config = dict(
    num_key_value_heads=8,
    vocab_size=6983,
    hidden_act='tanh_gelu',
    norm_eps=1e-06,
    attn_scale=0.177,
    init='uniform',
    learning_rate=0.00327,
    lr_mult_up=1.19,
    beta1=0.95,
    beta2=0.95,
    lr_head=0.00958,
    doc_mask=False,
    train_tokens=586800000,
)
Each number is 128 + 32 x the weight over its row's rms, rounded and kept within 0 to 255. Layers, rows and columns count from 0. The size above them is the row's rms in percent of the matrix's.

# layer 6 MLP up, 1024x256, rms 0.153, rows 816-868, columns 64-127
size [ 94  90 130  94  99 106 103  91 103 105  98  94  91  99 104 103  96  93 108  94  92 102 100 103 102 103  99  93  96 104 108 106 106 101  94 101 100  99 104  97  93 105 100  98  99 105  90 107  99 107  99  94 102]
[[ 99 132 144  84 173 140 193 187 127 194 168 166 126 134  67  92 137 123  77 110  83 177 131 110 103 149 115 154 120 172  70 138 133  88 142 165 129  86  96  75 149 163  98 109 146  79  58  97 132 139 113 138 131 110 165 156 183 110 103 121  69 122 107 114]
 [115 106 106  90 137 126 163 130 181 152 130 163  77 119  65  93 107 143 143 129 172 115  97 158 161 109 135  92  96 118 125  91 141 134 139 128 130 159  98 100 155 159 185 127 100 150 118 185 155 169 169 134 123 175 118  76 181 117 132 104 142 109 162 119]
 [109 106 111 116 106 140 160  82  73 149  81 140 133 114 128 149 121 108  67 116 169  78  86 160 114 194 102  86 183 172 131 186 123 104  97 115 109  71 171  95 127 113 183 110 187 128 158 142 177 141 159 106 130 159 113 140 134  86  79 149 132 154 123 177]
 [129 100 138 168 160 115 193 143 129  54 148 154  98 143  85 161  90 189 161 133 123 128 121 150 164 127 122 188 117 130 120 147 104 143 162 131  81 130  75 141 136 129 119 132 140 158  86  89 122 103  76 174  99 138 186 182 144 125 143 161 148  96  95 127]
 [129 100  99 130 125 101 123  89 122 131 173 156 129 163 125 160  99  95 123  42 105 166 129  59 175 103 156 138 121 150 147 110 127 165 150 124 126  88 131  84 131  76 187 154 113 199 144 114 102 103 167 103 118  89 141 129 108 122 140 117 106 108  96 113]
 [160 153 171 140 102 157 105  84 110  95 110 160 155 192  84  48 131 174  35 128 116 153 142 107 121 133 145 139 121 159 171  99 167 147 102 104 141 142 137 136 170 187 107  82  51  88  98 138 143 141 151  95 126  70 198 135  95 151 142 104  88  91 101 122]
 [139 125 134 181 124 179 103 185  98 114 115 108 131 180 143 107 125 110 115 147 174 142 116  94  93 158 119  40  98  98 113 165 143  86 169 103 118 130 132 108 115 124 125  99 132 143 115 200 128  80 142 131 130 148 116 131  97 183 150 137 120 142 153 169]
 [144  73  97  87 150  98 117 149 138  96 128 156 131 114 156 141 164 148 129 126  92 175 113 123 142 224 114 171 173 162 126 121 150 159 117  37 109 164 101 174 180 169  99 165 119 136  86  96 135 136 208 139 174 159 153 135  97 152  93 180 196 127 137  92]
 [ 94 104 130 106 160 119 104  87 161 111 151 145 129 130 175  91 110 120 188  97 114 100 111 146 103  60 126  80 155 128  91 103  98 170  93 140  76 137  93 103 136  97 192 100  92 111 162 104  82 216 162 174 116 176  89  91  78 131 149 176  91 137 124 165]
 [113 147 142  72 119 123 141 118  64  94 153 200 128 115 136  58 107 106 122 134  89  96 203  86 166  92 102  94 159 133 141 128 145  69 134 161 101  93 101 141 120 135 159 119 133  97 123  78 164  87 161 161  81 103  77 127 113  93  91 113 103 151 131  43]
 [117 126  78  50 111 113 143 165 102 112 120 151 136 106 161 165 159 125 142 161 161 164 138  44  90 120 102 105  97  93 134  80 152 189 116 135 156  80  89  70  56  95 111  43 111  82 190 127  74 145 159 129 109  86 145 104 107 177 108 149 164  88 119 162]
 [206 124 136  90 102 191 210  96  62  59 135 110 130 144  90 108 120  76 137 178  92 135 170 113 183 174 113 123 132 170 137 107  95 142 138 152 158 122 119 157 112 154  64  90 131  98 140 122 171 114 124 123 123 177 188 127  83 106 153 139 154 112 156  99]
 [138 121 112 118  92 122 126 169 145 158 118 132 138  78 158 110 139 175 125 145 162 136  94 137 123 133 117 156 125 179 123 142 145 153 109 188  89 132 116 184 110 118 140 170 106 144  92 202  87 157 183  68 108 177 126 144 144  66 153 148 126 102 222 151]
 [108  18 136 143 138 148 159  98 135 189 105 152 144 161 119  71 118 106 164 129 127 147 105 119 136  84 129 185  88 133  68 119 162 158 113 108 144 112 128 132 221 134  85 141 129 143 146  46 124  87 116 110 137 129 145 199 132 148 144  62 108 129 173 155]
 [ 75 106 109 150 141  96 140 142 109 151  77  75 157 104 123  80  95 139 129 144  96  89 132  84  84 106 175 174  97 121 153 153 120  89  88  91 186 130  94 118  77  71  58  92  89  95 135 140 157 101 164 121 218 118 159  84 112 109 126 142 118  88 114 119]
 [ 95 109 119 152 145 121 124 157 133 105 166  91 149 172 146 121 126  76 113 165 161  94 162 130 141 136 117 111 157 154 118 104 159 147 109 162 102 106  97 128  99 174 125 131 101 162  84 155 144 170 165 161  91 135 104 124 100 132 116  95 155 156 171  76]
 [170 136 121 153 147 193  92 145 103 135  88 135 149 173 137  78 124 103 113 116 156  79 139 105 111 165  90 170 183 148 182 128 102 114  47 161 130 120 125 120 184 157  84  89 172  93 182 120 147  79 117  97 113 129 111 109 112 118  95  60 132 112 130 111]
 [126 124  62  72 139 138 146  63 154 111 174 190  77 144 143 148 176 130 136 111 104  98  69  89 111 106  85 172 114 115 105 137 126 148 156 173 168 107  87 140 131 158 128 112 108 130 167 136  94 148 121 143 142 104 165 134 142 103 100  95  76 141 160 151]
 [ 87 210  57 147 155 102 142 106 137 171 147  84 141 164 167  94 104 144 124 128  98 123 149 124 135  91 129 108 148 154 139 146 167 181 107 145 154 112 164 144 181  73 139 131 150 102 135 122 140 150 120 168 103 151  98  89 124 122 128 115  96 130 152 112]
 [ 95 117 153  81 131 124 147 154 147 102 192 193 186 172 168 127 142 134 131  37 115 115 120 138 166 174 141 129 162 115 198 157  91 122 138 112 143 118 114 149 146 145 128 157 149  99  98 123 103 138 128 153 162 131 119 118 133  86 113 101  64 143 167 134]
 [106 106 164 147  70  82  97 119 129  90 166 134 128 144 108  80 126  71 141 147 103 169  93 118 148 143  98 124 109 166 141 141  93 159 188 150 135 156  97 166 165 150 168 158 111 125  56 154 136 137 167 111 129  81 141  87 191 106 127 143  93 127 108 123]
 [138 124  57 114 134 124  81 138  66 153 114  79  63 114 148 127 139 126 157 164  85  81 144  96  92 145 118 128 126 124 141 116 155 160 162  76 128 184 155  60 117 107 131 131 136 101 150 159 187 117  98 133 121 144 143 142 104 144 176 144  80 124 104 135]
 [139 132 137 177 107 120 196 130  73 142 113 127 119  64 110 173 132 120  97 124 100 124 124 133 169 134  64 145 109 125  85 149 137 100 110 191 101 177 180 176 136  64  99 100  99 148 129 182  91 115 131 152 146 173 141 140  67  87 126 182 173 109 142 215]
 [116 121  75 109 124 119 122 132 145 128 114 144 184 137 119 131 128 116 130 132 132 174 105 130 175 148  85  84 156 113 147  81  97 129  92 150  80 114 102 167 126 152 141 148 138  90 122 184  43  78 122 143 133 159 194 138 133 142 103  93 131 130 124 111]
 [ 94 123 121 129  81 192 131 114 125 108 125  67 115 112 118 147 111 176 122 143 109 145 179 155 128 155 109 154 143 110 139  71 150 127 107 132 123 113 139  53 142  90  69 113 101  87  94  90 163 119 145 115  96 115 151 195 113 162  86 202 228 133 113 177]
 [ 99 105 203  92 103 170 134 157  85 151 172 141 139 135 122  61 122 116 112 101 148 101 128 140 175 138 167 154 146 124  99 132 201 129 137  59 128 183 112 129  87 151 168 137 127  51 136  99  92 116 141 137 138 182  66 155 158  90  91 127 137 137 129 108]
 [ 56 163 131 135 141  85 148 117  78 121 121  84 149 115  92  91  82  90 135  78 149 168  61 143 150 102 101 117 154 156 124 148 139 149 122 150 102 123  95 102 140  82 125 173  98 170 108 128  90 106 167 198 143 155 134 131 171 128 153  90 111 144  66 155]
 [172 155  79  87  86 141 116 113  89 118 111 116 134 125 152 113 125 147 196 122  96 181 145  91 129 122 124 114 115 136 126 140  88 127 101 176 216 140 104 184 120 197  70 167 130 106 144  97 151 154 154 112 150 157 104 148 127 186 144 132 144  96 121 103]
 [171 128 147 131 170 144 161 139 149 133 165 135 127  86  93 141 126  80 157 141 145 153 122 154 128 120  95 118 108 145 157 111 148 138 148 100 127 170  90 157 123 208 118 152 146 107 109  79 149 118 147 153  97 159 158 127 150 138 131 144 123 163 107  89]
 [103 152 165  67 143 127  97 120 143  73 125 146 121 162  92 125 115 115 120 111 158 132 143 165  70 136 108 114 111 177 169 141 144 155 186 210 107 166 158 156 117  60 175 110 138 100 103 129  98 133 143 120  86 131  36 142 160 111 102 145  98 147 105 175]
 [114 114 148 103 142 174 146 118 167 159 109 153 154 193 147 151 107 150 148 199  45 128 130  97 144 110  71 134 134 152 139 153 133 111 120  69 164 137 138 187 115 136 121 172 107 108 148 167  96 146 146  88 167 148 113 144 168 160 112 137 129 171 129 220]
 [130 110 145 116 105 144 107 135  99 105  91 125 169 111 157  97 177 163 157 137 122 150  94 161 110  82 110 109 170  99  69  94  99  79 106  62 165  88 130 187 165  77  82  69  95 156 141 113 159  78 142  93 131 106 133 165 164 158 151 180 107 120 140 106]
 [141 101 109 118  58 111 155 140 106 137 147 139 140 166  92 161  84 123  95 132 141 145 107 143 110 175 187 101 111 128 121  97 165 120  85 124 222  93 132 146 136  84 133 107 139 142 110 126 117  99  56  99 132 121  75  51  86 144 168  88 122 161 143 139]
 [147 170 110  88 169 109 145 199  99 164 114 193 176 136 171 105 119  96 146 142  82 119 152 155 132 122 126 157 114  65 196 113 136 160 143 141 106 154 110  80  95 115  76 180 103 118 188 132 151 119 107 117  76 110 126 114 178 168 130 121  75  93 115  66]
 [179 108 121  82 121 175 131 188 139 109 194  84 137 163 183 173 135 104 112 153 123 163  96 167  90  99 157 128 119  95 135 138 124 142 137 100 103 165 105 109 131 121 155 170 139  86 122  88 150 131 138 163 129  95 107 147 135 129 145 126 162 139 193 124]
 [107  94  90 196 135 175 141 139  58 179  88 110  88 175 116 147 122 124  80 117  89 139 153 137 103 149  86 100  67 155  95 178 159 186 123 126 136  91 151  75 124  84  86  57 104 144 137 127 111 105 110 149  88 103 159 114 121 127 102 104 170 125 147 175]
 [129  89 153 108 130 104 168 119 185  91 155 129 160 213 116 144 162 147 103 160 162 159  99 107 150 114 119 106 106 131 172 121 131 135 104 107 103 111 117 172 129 147 157 101  80 106 180 119  79 103 151  88 187 125  92  84 127 178  37 127 135 168 184  98]
 [116 121 113 120 151 154 116  86 133 135 127 145 131 178 176  91  89  84 145 109  94  81 151 155 150 135 115  50 131 166 111 111 140 128 113 172 116 133  74 161 107 129 144  91 143 126 155 184 115 180 127 108 108 126 128  71  79 106 134 134 158 132 207 113]
 [153 121  74 168 129  85 178 127 131  92 131 101 144 156 152 187  92 129 114  84 127 161 152 122 170 161 125  94  98 158 111 154 149 110 168 120 110  91 124  87  97 160  97 174 100  72  88 125 118  98 148 146 150 132 178 119 151  75  90 130 155 119 148 111]
 [107 126 189 164 133 152 164 156  98  99  93 121 131 124 145 137 131  60 187 135 115 116 143 147 114 130 122  76 172 117 107 102 143 134 112 108 119 188 102 148 158 107 193 147  77  80 148 144 100 165 162  74 116 117 101  71 126 100 194  61  98 100 151 148]
 [137 147  96  41 139 137 114  97 167 139 109 118 128 164  67  66 163 135 170 121 105 128 133 130 145 118 181 167 153 117 152 125 133 114 118  69 108 176 108 154 138  74 172  85 187 190 112 101  80 113 126  58 140  87 137 144 130 160 113 165  84 211 166 146]
 [103 137  95 123 124 121 149 157 153 154 151 113 101 177 148 150  93  91 126 133  98 143 142  56  86 125 137 139 108 126 145  81 120 158 148 124 143  76 100 122 113 168 121  60 124 152 171 172 163 128 152 109 123 117 149 108 101 155 123 144 110 157 195  91]
 [146 129 123 122 102 149  93 132 111 122  92 120  63 121 215  89 208 166 122 110 134 139 135 158 130  27 113 134  82 123 121 112 165 151  76 114 107 150 111  10 106 127 111  91 116 126 131 139 146 126 180  73 144 134 127 152  68  97  91 131  98 146 146 142]
 [160  86 149 170 174 211 165 137 126 140 121 117 151 141  83 113 130  70 115 142 105 132 111  96  92 161 173  72 105 160 180 107  85 123 121 148 115 109 112 125  90 111 123 110 156  65 131 107 162 103 123 139  89  55 147  91 122 153 218 113  78 115 111 116]
 [151  88 151 123 111 138 191 147 140 145 147 126 114 195  74 102 126 132 109 190 165  99 138 155 135 197 140  96 148  99  87 104 147 168 148 124 162 104 178  79 128 180 153 169  96  96 131 140  99 118 126  95 115 104  77 200  87  45 199 175 124 106  63 137]
 [100  99 130  83 161 185 157  96 107  76 110 114 165  82 147 122 126 129 174 121 107 129 177 164 110  85 134  89  96 109 121  78 137 158  98 126 107 122 101  73 106 103 146 117 147 118  92 125 107 160 129 131 122 188  82  56 114  89 125 172 125  93 160 137]
 [140 143 144 101 113  75 119 138 145  98 185 156 152 176 147  71 159 120 132 142 183  83 181 101 121 162 107 139 173  89 147 143 153 104 129 145 134 127 130 213 141 161  91 134 202 126  94 107 206  72 127 136 137  83 157 128 134  80 133 122 114 174 109 111]
 [ 77 118 141 128  77 119 140  96 174 136 169 153 132  89 127 112 207 137  84 161 115 138 107 133 172 137  89 109 122  77  87 106 107  98  95 108 122 144  87  88 130 166 109 167 110 138 106 149 123 102 116 159 123  87 120  90 122 186 108 105 158 156 118  96]
 [116 151  90 136 161 129 181 148 104 125 110 165 105 127 140 113 110 154 142 109  69 167 128 101  89 140 191 163 107  76 114  71 132 135 135 109 167 113 133  85 141  41 173  98 128 116 112  72  65 136 160 129 148 158 145 120 118 184 102 156 144 119  76 144]
 [ 93 134  73 159 125  71 100 128 143 121 190 158 126 171 145 123 171 155 114 125  59 109 146 155  89  95 119 114 104 164 121 108 102 156 111 105 173 108 130 114  80 128 154  85 166 116 150 123 139  89 121 174 117 114 135 111 155 140 106  56 125  98 125 117]
 [128  63 101 107 176  85 147 110 192  70 149 124 114 115 177 136 107 148 142 103 120 142 116 170 148  85  93 140 114  91  77 129 139 156 140  95 151 133 140 134 150 186 120  74  88 103 112 133 112 114 105 162 140  83 181  96  69 169  92 156  93 114 212 132]
 [114 171 109 110 133 130 188  98 104 161 139 125 120  61 105 183  99 169 150 115 127 155 143 116  91  96  23 108 152 117 166 185 135  45 135 150  48 138 120 128 105 134  86  91 152  88 108 107 132  94 104 140 126 151 119 136 174 167 130 119 138 133 100 103]
 [134 150 167 143  80  87 132 149 106 147 142 121 119  79 185 127 111 136  61 141 140 200 125 104 102  64 131 123 152 144  70  79 122  67 133 156 132 110 147 182 139 110  84 110 146  49 156 122 138 124 131 108 150  81 102  74  98 150 117 150 143 112 120 107]]
# layer 6 MLP down (transposed), 1024x256, rms 0.135, rows 816-867, columns 64-127
size [ 93  99 138  91 103  92 101  81  96 106  91 100  93 101  99  98  92  94 101  93  95  96 106 105  99 110 101  90 101  99 104  94 102 100  99  99 104 102 106 103  91 100 105  95  91 101  90 110  95 108  97  98]
[[168 111 129 106 132 136 128 108 148  72 129  77 163 151 166 129  92 107 129 130 151  93 129 146 101 108  97 101 104 124 126 153 116 132  78 140  99 141 172 114 107  19 156 135 122 129 162 167 162 106 109 158 160  79 115  95 114 164 147  93 176 128 217 151]
 [148  53 157 110 178 140 200 136 123 136  57 127 174 107 146 150 128  63 127  87 157 119 108 100 144 122 156 114 130 128 129 139 128 139 149 165 163 162 169 168 191 153  59 125 112 147 119  98 139 127 106 126 114  96  92 182 154 190  73 125 180 123 154 154]
 [108 133 108  79 104 103 146 122 126 128  61 186 117 130  93 171 150 139 110 127 133 128 113 148 105 130 125 119 169 189 121 171 102 158 178 161 111  60 106 118 116  80 197 142 150 123 148 130 128 138 152 102 168 116 122 102 155 155 139 178 221 151 111 163]
 [132 117  94 150 113 159 109 113  69 137 121  93 102 161 130 131 150 114 102 174 125 174 137 115 154 134 128 144 124  95  95 144 131  62  85 176 163 122 142 166  97 113 137 127 156 131 166 141 144  33 213 131 171  90 120  95 104 175 138  79 133 123  88 141]
 [169  96 119 115 142  84 105 144 116 149 175 154  84  97  95 129 128  93 147 154 142 166  93 119 133 148 143 134  73  87 130 132 122 130  91 178 110 111 105  77 130 137 140  97 107 183  96 173  88  87 145 133 126 134 117 176 154 159 165  86  71 174 154 121]
 [105 213 122 153 105 178 126 127 139 119 139 111 129 109  87 104  53 114 114  67 117 129 140  76 149 130 133 157  78 133 158 113 145 144 132 115  80 121 131 179 147 125 143 139 115 169 129 173 104 142  81 144 138 140 113 109 143  90  95 160 166 117  93 186]
 [129 178 103 122  82 157  44 202 112 133  91  87 123 126 227 172  81 113 157 143 208 172 120 147 137 167 176 133  85 123  84 180 144 117 139 134 154 216 115 101 126  87 111 184 123 159  88 175 153 121 161 132 103  85 135  78 119 119 104 136  88 105 136 150]
 [142 253 166 164 135 161 146 107 146 179 132 120 174 167 106 120  91  85  96 113 171 108 151 125 151 109 141 140 142 133  88 150  90 104 134 193 170 134 185 133 131  84 139  87 127 129 214 159 104 132 115 131  91 108 106 136 208 149 172  99 100 166  96 229]
 [119  65 116 166 108 124 152  61 151 160 128 112 130  71 116 150 139 152 162 159  79 129  73 141 198  53  89  85 136 153 163 100 101  88 106 158  67 126 125 143 162  84 105 106 141 166 170 117 112 106 192 173  79 153  99  81 127 118 141  91 190 148 130 128]
 [126 104 120 137 163 132 176 139 112 169 113 109 188 164 148 164  74  75 123  95 127 146 137 126 147  93 171 140 137  93 165 139 173 190 145 120 120 122 100 137 133  92  67 166 202 116 137  81 142 149  82  93 185 135 133 105  97  94 117  88  91 134  97 125]
 [151 136 101  95 104 136 143 118 148 128 130 142 120  66 115 146 160 128 138 105 120 113 109 118 149 153 156 155  94 146 154 121 139 177 142 162 162  96 126 149 160 105 140  63 135 150 127 147 117 141 101 163 128 136 152 126 136 129 153 131 154 145 132 194]
 [ 81 114 114 149 112  59 118 112 103  90 144 177  93 168 129 174 115 122 157  68 140 123  18 130  85 105 172 156  88  82  91 131 184 103 185  85 182 130 162 109 172 115 172 117 176 141 135 138 129 143 111  87 143 100 115 134 134 117 138  95  68 102 109  62]
 [161  72 164  75 159 111  84  90 144 124 141 149 167  80 123 141 114 175 117 128 153 126 206 109 123 139 162 156 133  99 122 111 114 140 102  82 156 121  98  77 134 196 142 144 125 102 181 118 124 132 121 175 118 134 108 115 158 202 128  94  92 167  62 103]
 [117 147 190 168 139 144 160 166 127 110 163 125 119  90 100  92 147 139 102  96 133 137  84  88 159 177 110 135  95 106 137 175 142 108 152  95  61 152 135 174 151  61 125  87 112 131 139 144 183 142  76 122 163  97 165  96 119 147 104  94 130  99  94 159]
 [134 215 153 163 137 107 179 120 149 112  89 142 124  64 142 160 111 143 126 135 201  96 116 141  35 153 214 134 152  94 135 117 135  98 181 101 178 154 195 143 145 140 151  95  82 144 113 128 150 119  94 100 141 147 132 110 124 110 168 128 165 144  88 122]
 [146 203 133  88 167 132 105 155 164 161  65 175 186  96 175 102 129 123 108  93 140 125  97 169 131 113 144 232 157  88 146  72 118  90 155 116  84 144  58 136 146  77 172 109 135 162  90 201 174 155 171 146 158 141 123 107  97 159 180 124 161 118 171 134]
 [174 160 130 205 108 114 183 138  88 115  90 103 172  91 132  93 106 187 190 149 109 128 126 119 103 114 168 114 172  81 136 125  94 139 104 176  92 178 140  56 145  99  99 139 162 162 167 148 133  92 113  95 126 157 139 154 132  87 132 113 208 122  94 113]
 [154 153  96 173 173 127  92 127 153  90  91 119  88 104 139 134  82 125 188 161 115 199  89 107 146 109  45 166 152 160 152  83  80 103 137 166  74  99 159 184 204 129 130 140  81 112 116 105 151 125 121 128 133 126 133 171 140 125 176  93 118  93 161 177]
 [152 107 131 100 168 144 134 126 155 111  98 155 195 162 142 107 157  93 134 109 113 165 116  98  67 112 133 216 160  87 154 183 110 109 117 135 163 161 186  95 147  74  70 125 186 120 160 191 125 142 129 125 119 106  81 150 123 135 182 109  94 162 152  75]
 [104 104 140 129 187 151  97  88 102 153 110 131 137 138  96 158 163 162 161 161 124 123 188 178 136 129 119 144 113 126  61 110 118 111  88 116  94 104 102  85 184 108 150 121 112  93 136 146 135 130 147 101 138 144  90 146  55  64 172 117 123 138 114 106]
 [144  71  55 111 129 177 106 102 106  86 105 143 144 166 153 166 144 175 176 173 127 128 194 173 150 143  57 130  83 151 169 116 121  98 118 127  85 140 135 126  87  88 143 128 133 112 152  75  55 143  96 112  99 183 109 146  60 179 114 103 172 137 149 161]
 [113  80 164 151 119 173 147 123 148 140 131 158 113 138  92  75 191 189 129 137 102 110 184 121 152 153  84  98  82 125 136 117 154 109 126 101  90 179 130 103 108 157  88 153 102 144 186 160 140 102 169 103 126 141 183 125 190  93 219 131 110 173 139 113]
 [188 187  99 130 135 132  63 144  92 120 165 151 168 102 126  83 167 152 137 152 156 100 173 133 110 107 144 122 147 137 109 143  84 118  56 110 102  81 115 181 101 114  97 178 162  89 114 136 124 125 132 143 110 108 213 167 124 124 136 115 125 122 122  26]
 [136 124 203 110 179 146 144 126 120 154 182 169 176 135 131 108 125 110 129 127  77 117 132 113 126 121 148 165 121 133  91 132 180 121 123 171  59  68  98  88 108 126 122 100  92  71 107 138 173 103 113 103 127 136 131 135 100 187 140  81 156  99 183 162]
 [178 126 112 127 108 109 150  85 155 139 171 209 100 129  91 132 156 115 162 133 176 148 140  79 153 163 156 143 122 107 178 141 104 122  87 101  56 113 102 117 174  60  85 154 102  95 177  91 101 134 147 114 183 171 196 143 133  98 162 138 157 188 222 130]
 [116 103 207 120 169 170 154 134  82 143  80 142 182 108 172 101 131 172 134 156  85  76 110 113 134 108 195 130 146 144  97 114 139 136 154  41 108 143 145  59 123 153 154 173  94 129 146 138 120 137 143 113 176 138 106 149 154 125 133 112 125 163 106 161]
 [ 79  74 165 113 163 195 119 130 160 119 142 170 148 188 131 128 136 138 129 177 148 142 101 127 132  77 124 125  98 170 167 188 157 157  99 116 140 146  98 110 175 132 112 111 157 124 175 147  81 151 113 132  84 145  93  71 104 128 118 129  77 104 161 145]
 [130 162 132 193  99 123 134 174  69 159 164 157 145 139 124 149 117 154 104 150 169 116 129 143 126  88  94  98  90 103  64 227 155 180 134 157  75  90 108 130 148 157 155 131  42 132 107 111 106  89 117 115  65 141  57 173 105 193  85 119 207 125 125 119]
 [138 183 137 107 101 134  69 106  76 110 136  98 146 130 165 105 153 147 124 116  69 109  83 120 154 102  70 198 137 125 126 124 103 117 151 158 131 149 143  80 142 165 121 110  98 109  88 156 109 102 143  70 148 126 112 158  91 101  77 106 164  94 187 150]
 [162 114 102  98 178 138 135 131 164 149  88 139 138 130 142 148 178 145 102 136  80 151 142 123 165 142 129 142 201 154 125  97 142  75 133 129 147 131 130 124 106  92 209 152 124 159 175 100  95 165 102 136  68 135 164 141 136 167 205 169 128 122 145 168]
 [114 108 123 168  91  70 145 126  83  90 140 167 160 109  93 145 164 127 138  89 125 122 110 157 160 172 128 119 140 115 124 107 138 119 116 102 114  40 126 110 158  90 128  91 118  89 140 120 138 144  90 142 109 168 152  97 129 116  78 166 134 153 154  82]
 [134 116 116 126 142 113 173 120 118 137 116 138 135 155 149 157  96 125 128  86 147 119 150 114 120 104 138  71 109  81 200 131 120 137 156 174 107 108 174  96 141 148 134 130  95 138 126 135 130 129 101 136 170 115 109 154 123 226 180 114 113 100 179  63]
 [156 113 191 149 102 160 110 114 122 158 119 149 159 160 135 100 130 132  68 139 146 147 117 164  75 164 129 158 154 137 153 124 133 134  95 123 169 129 168 164 129  96 100 101 128  92 112 146 139 130 131 114 123 169  59  73 136 138 180 114  90 179 103 116]
 [149  71 142 131 156  86 100  92 155 115 164 189 139 123 136 187 115 227 140 128 165 120 138 186 155  93 138 118 119  85 124 124  75 113 107 110 153 115  72 116 171 168 179 131 155 151 117 132 122 144 128  97 102 141 189 131  86  98 112 112 176  85 194 169]
 [ 84 240  91 143  55 142  74 136 155 151 175  80 107 129 130 140 167 120 120 161 137 120  96 181 203 126  69  95 143 107 101 129 120 107 161 131 101 109 145 120 143 144 120 121  77 172 161 117 178 118 140 149 182  35 115 111 115 109 134 162 130 171 191 118]
 [149 125 169  96 109 154 125  89 197 119  98 184 124 141  88 119  91  88 181 112  84 154 122 112 171 128 118  66 169  86 162 143 144  66 236 145 108 154 183 136 153 133 130 150  68 100  67  98 127 131  76 128 147 113  65 150 159  87  69  70 124 133  69 109]
 [203 106 127 116 128 126 151 149 176 177  73 100 163 102  84 154 138 103  48 120  77 153 158 111 125 167  81  88 135  92 155 126 114  89 138 133 131 139 141 121 117 128  88 118 142 137 105 185 112  96  33 101  69 187 136 131  56 119 176 106  70  98 186 187]
 [165  50 127 165 149 134 107 131 131 121 138 131  95 149 180 145 140 122 114 119 139 132  91  94 161 143  68 133 144 107 144 202 165 140 121 103  84 108 161  95 133 118 172 122 112 106 127 176 123 100 158 123 110 199 139 155 105 134 103 112 144  99 163 102]
 [ 97 147 140 141  97 129  27  93  88  76 113 100 176 112  98 206 182 200 146 199 168  92  67 101 120 104 137 149 135 204 143 138 110 116 121 133 143 163 212 109 118 116 143 120 127 155 124 100 121 171 124  72 122 120 137 145 105  90 151 150 171 169  89 149]
 [142 169  95 109 179 138  91 163  82 119 122 133 162 120 108 134 178 138 113 168 111  64 173 167 120 158 104 151 173  72 129 167 162 117 173 127 113 132  69 161 110  73 106  87  99 154 113 131 123 119 138 113 143 178 185 145 102 161  87 211 143  77 118 156]
 [130 158 136 165 181 128 141 117  79 123 127 166 151  88 197 156  94 172 115 127 124  95 142 158 125 102 103  96  99 136  77 166 107 128 162 155 103  68 127 129 142 142 149 191 132 139 118 125 155 187 158 112 107 167 172 163 133  69 130 121 114 115 120 100]
 [ 99 156 134  81 169 149  83 183 191 109 158 164 154 123 121  90 126 142 141 124  90 118 159 124 141 108  82  89 123 154 111  76  74 108 153  60 170 108 123  55 128 122  81  92  86 152 157 136  54 123 124 112 206  76 146 126  59 152 130  83 100 150 121  71]
 [138 111  51 103 148  95 102 109 132  95 125  97  85 125 144 143 133 162 143 173 124 130 148 125 149 146 104 119 100 175 116 111 143 148 117 157 151 137 124 124  82 166 160 146 110 137 197 169 137 187 129  78 147 196 127  60 130 165 102  89 158 167 109 121]
 [ 98  87 150 139 133 118 128 124 182 112 122 118  98 151 185 140 115 145 131 109 113 119 125 132  97 151 126  81  72 100 152 165 131 121  90  88 166  89 162 140 132  68 146 173 119 150  99 131  72 175 154  90 139 101 141 173  76 186 126 156 137 142 113 152]
 [ 91 130 171 115 119 193 123  88  95 138  59 169  62 128 123 134 141 109 140 101 132 151 172 147  99 122  38  94 197 124 107  74  99  74  97 168 112 154 177 157 170 154 122 185 109 147 123 125  99 152 144  91  98 125  93 121 134  89 124 204 132  92 117 130]
 [115 150 153 131 156 105 122 152 147 150 121 112  90 125  96  98 172 115 129 124 108 134 111 111  79 108 141 188 147 102  94 121 122 107 108 117 117 125 172  96 142  74  85  36 185 114  95 165  94 156 139 143  76 128 149 117  89  97 103 103  99 109  77 101]
 [116 128 125 140 152 152 146 110 127 128 116 129 173  69 129 137 132  78 101  72 160  93 166 116 119 124 112  68  69  93 129 139 158 170 127 154 111 127 118 106  89 121 128 196 170 131 114 138  89 176 137 150 200 152 145 101 154 114 127 148 145 136 184 125]
 [117  91  99  59 132 120 127 112 157 151 162 192 127 202 154 128 100 129 108 125 133 149 136  90 113 178 192 164 167 138 162 139 161 122  76 107 133 114 101 114 172 180 163 172 119 136 133  52 105 119 133 116 107 129 104 168 106 131 139 105 111  99 168 134]
 [ 97 198 145 163 183 150  51  81 115 175  97 112 125 160 103 124  81 163  87 130 122  99 104 127  96 153 147 114 144 151 166 151 153  99 104 158 151 148 147  83  78 143 146 139 121 165 155 144 105 155 145  93 136 160 148 147 134 116 126 128 138  79 122 157]
 [172 109 105 171 158  86  90  66 136  87 136 142  82 133  63 163 141 117 176 141 101 130 163 165  97 130 104  87 154 116 162 136 100 142 109 148 124  66 123 163  91  90  98  53 137 162 127 101 138 157  81  87 103  80 147 111 141 122 119 108 120 101 120 161]
 [112  80 183 141  52 181  65  98 146  77  71 197 102  71 141  53 208 101 145 108 148 115 122 126 133 134 123 161 146  74 125 144 118 192 169  92 123 125 126 139 140 138 141  77  50 136  62 130  91 102 136 122 165 191 125 107 108 141 177 125  60 106 156 185]
 [ 98  99 131 152 139 115 141  93 106  97  95  93 113 162  89 135 102  72 110 116 155  85 145 116 128  94 188  49  88 156 130  73 153  57 118 123 103 118 155 127 206 146 106 173 122 182 219 103  91 108 169 108 129 151 135  83 134 109 104  68 156 124  96 149]]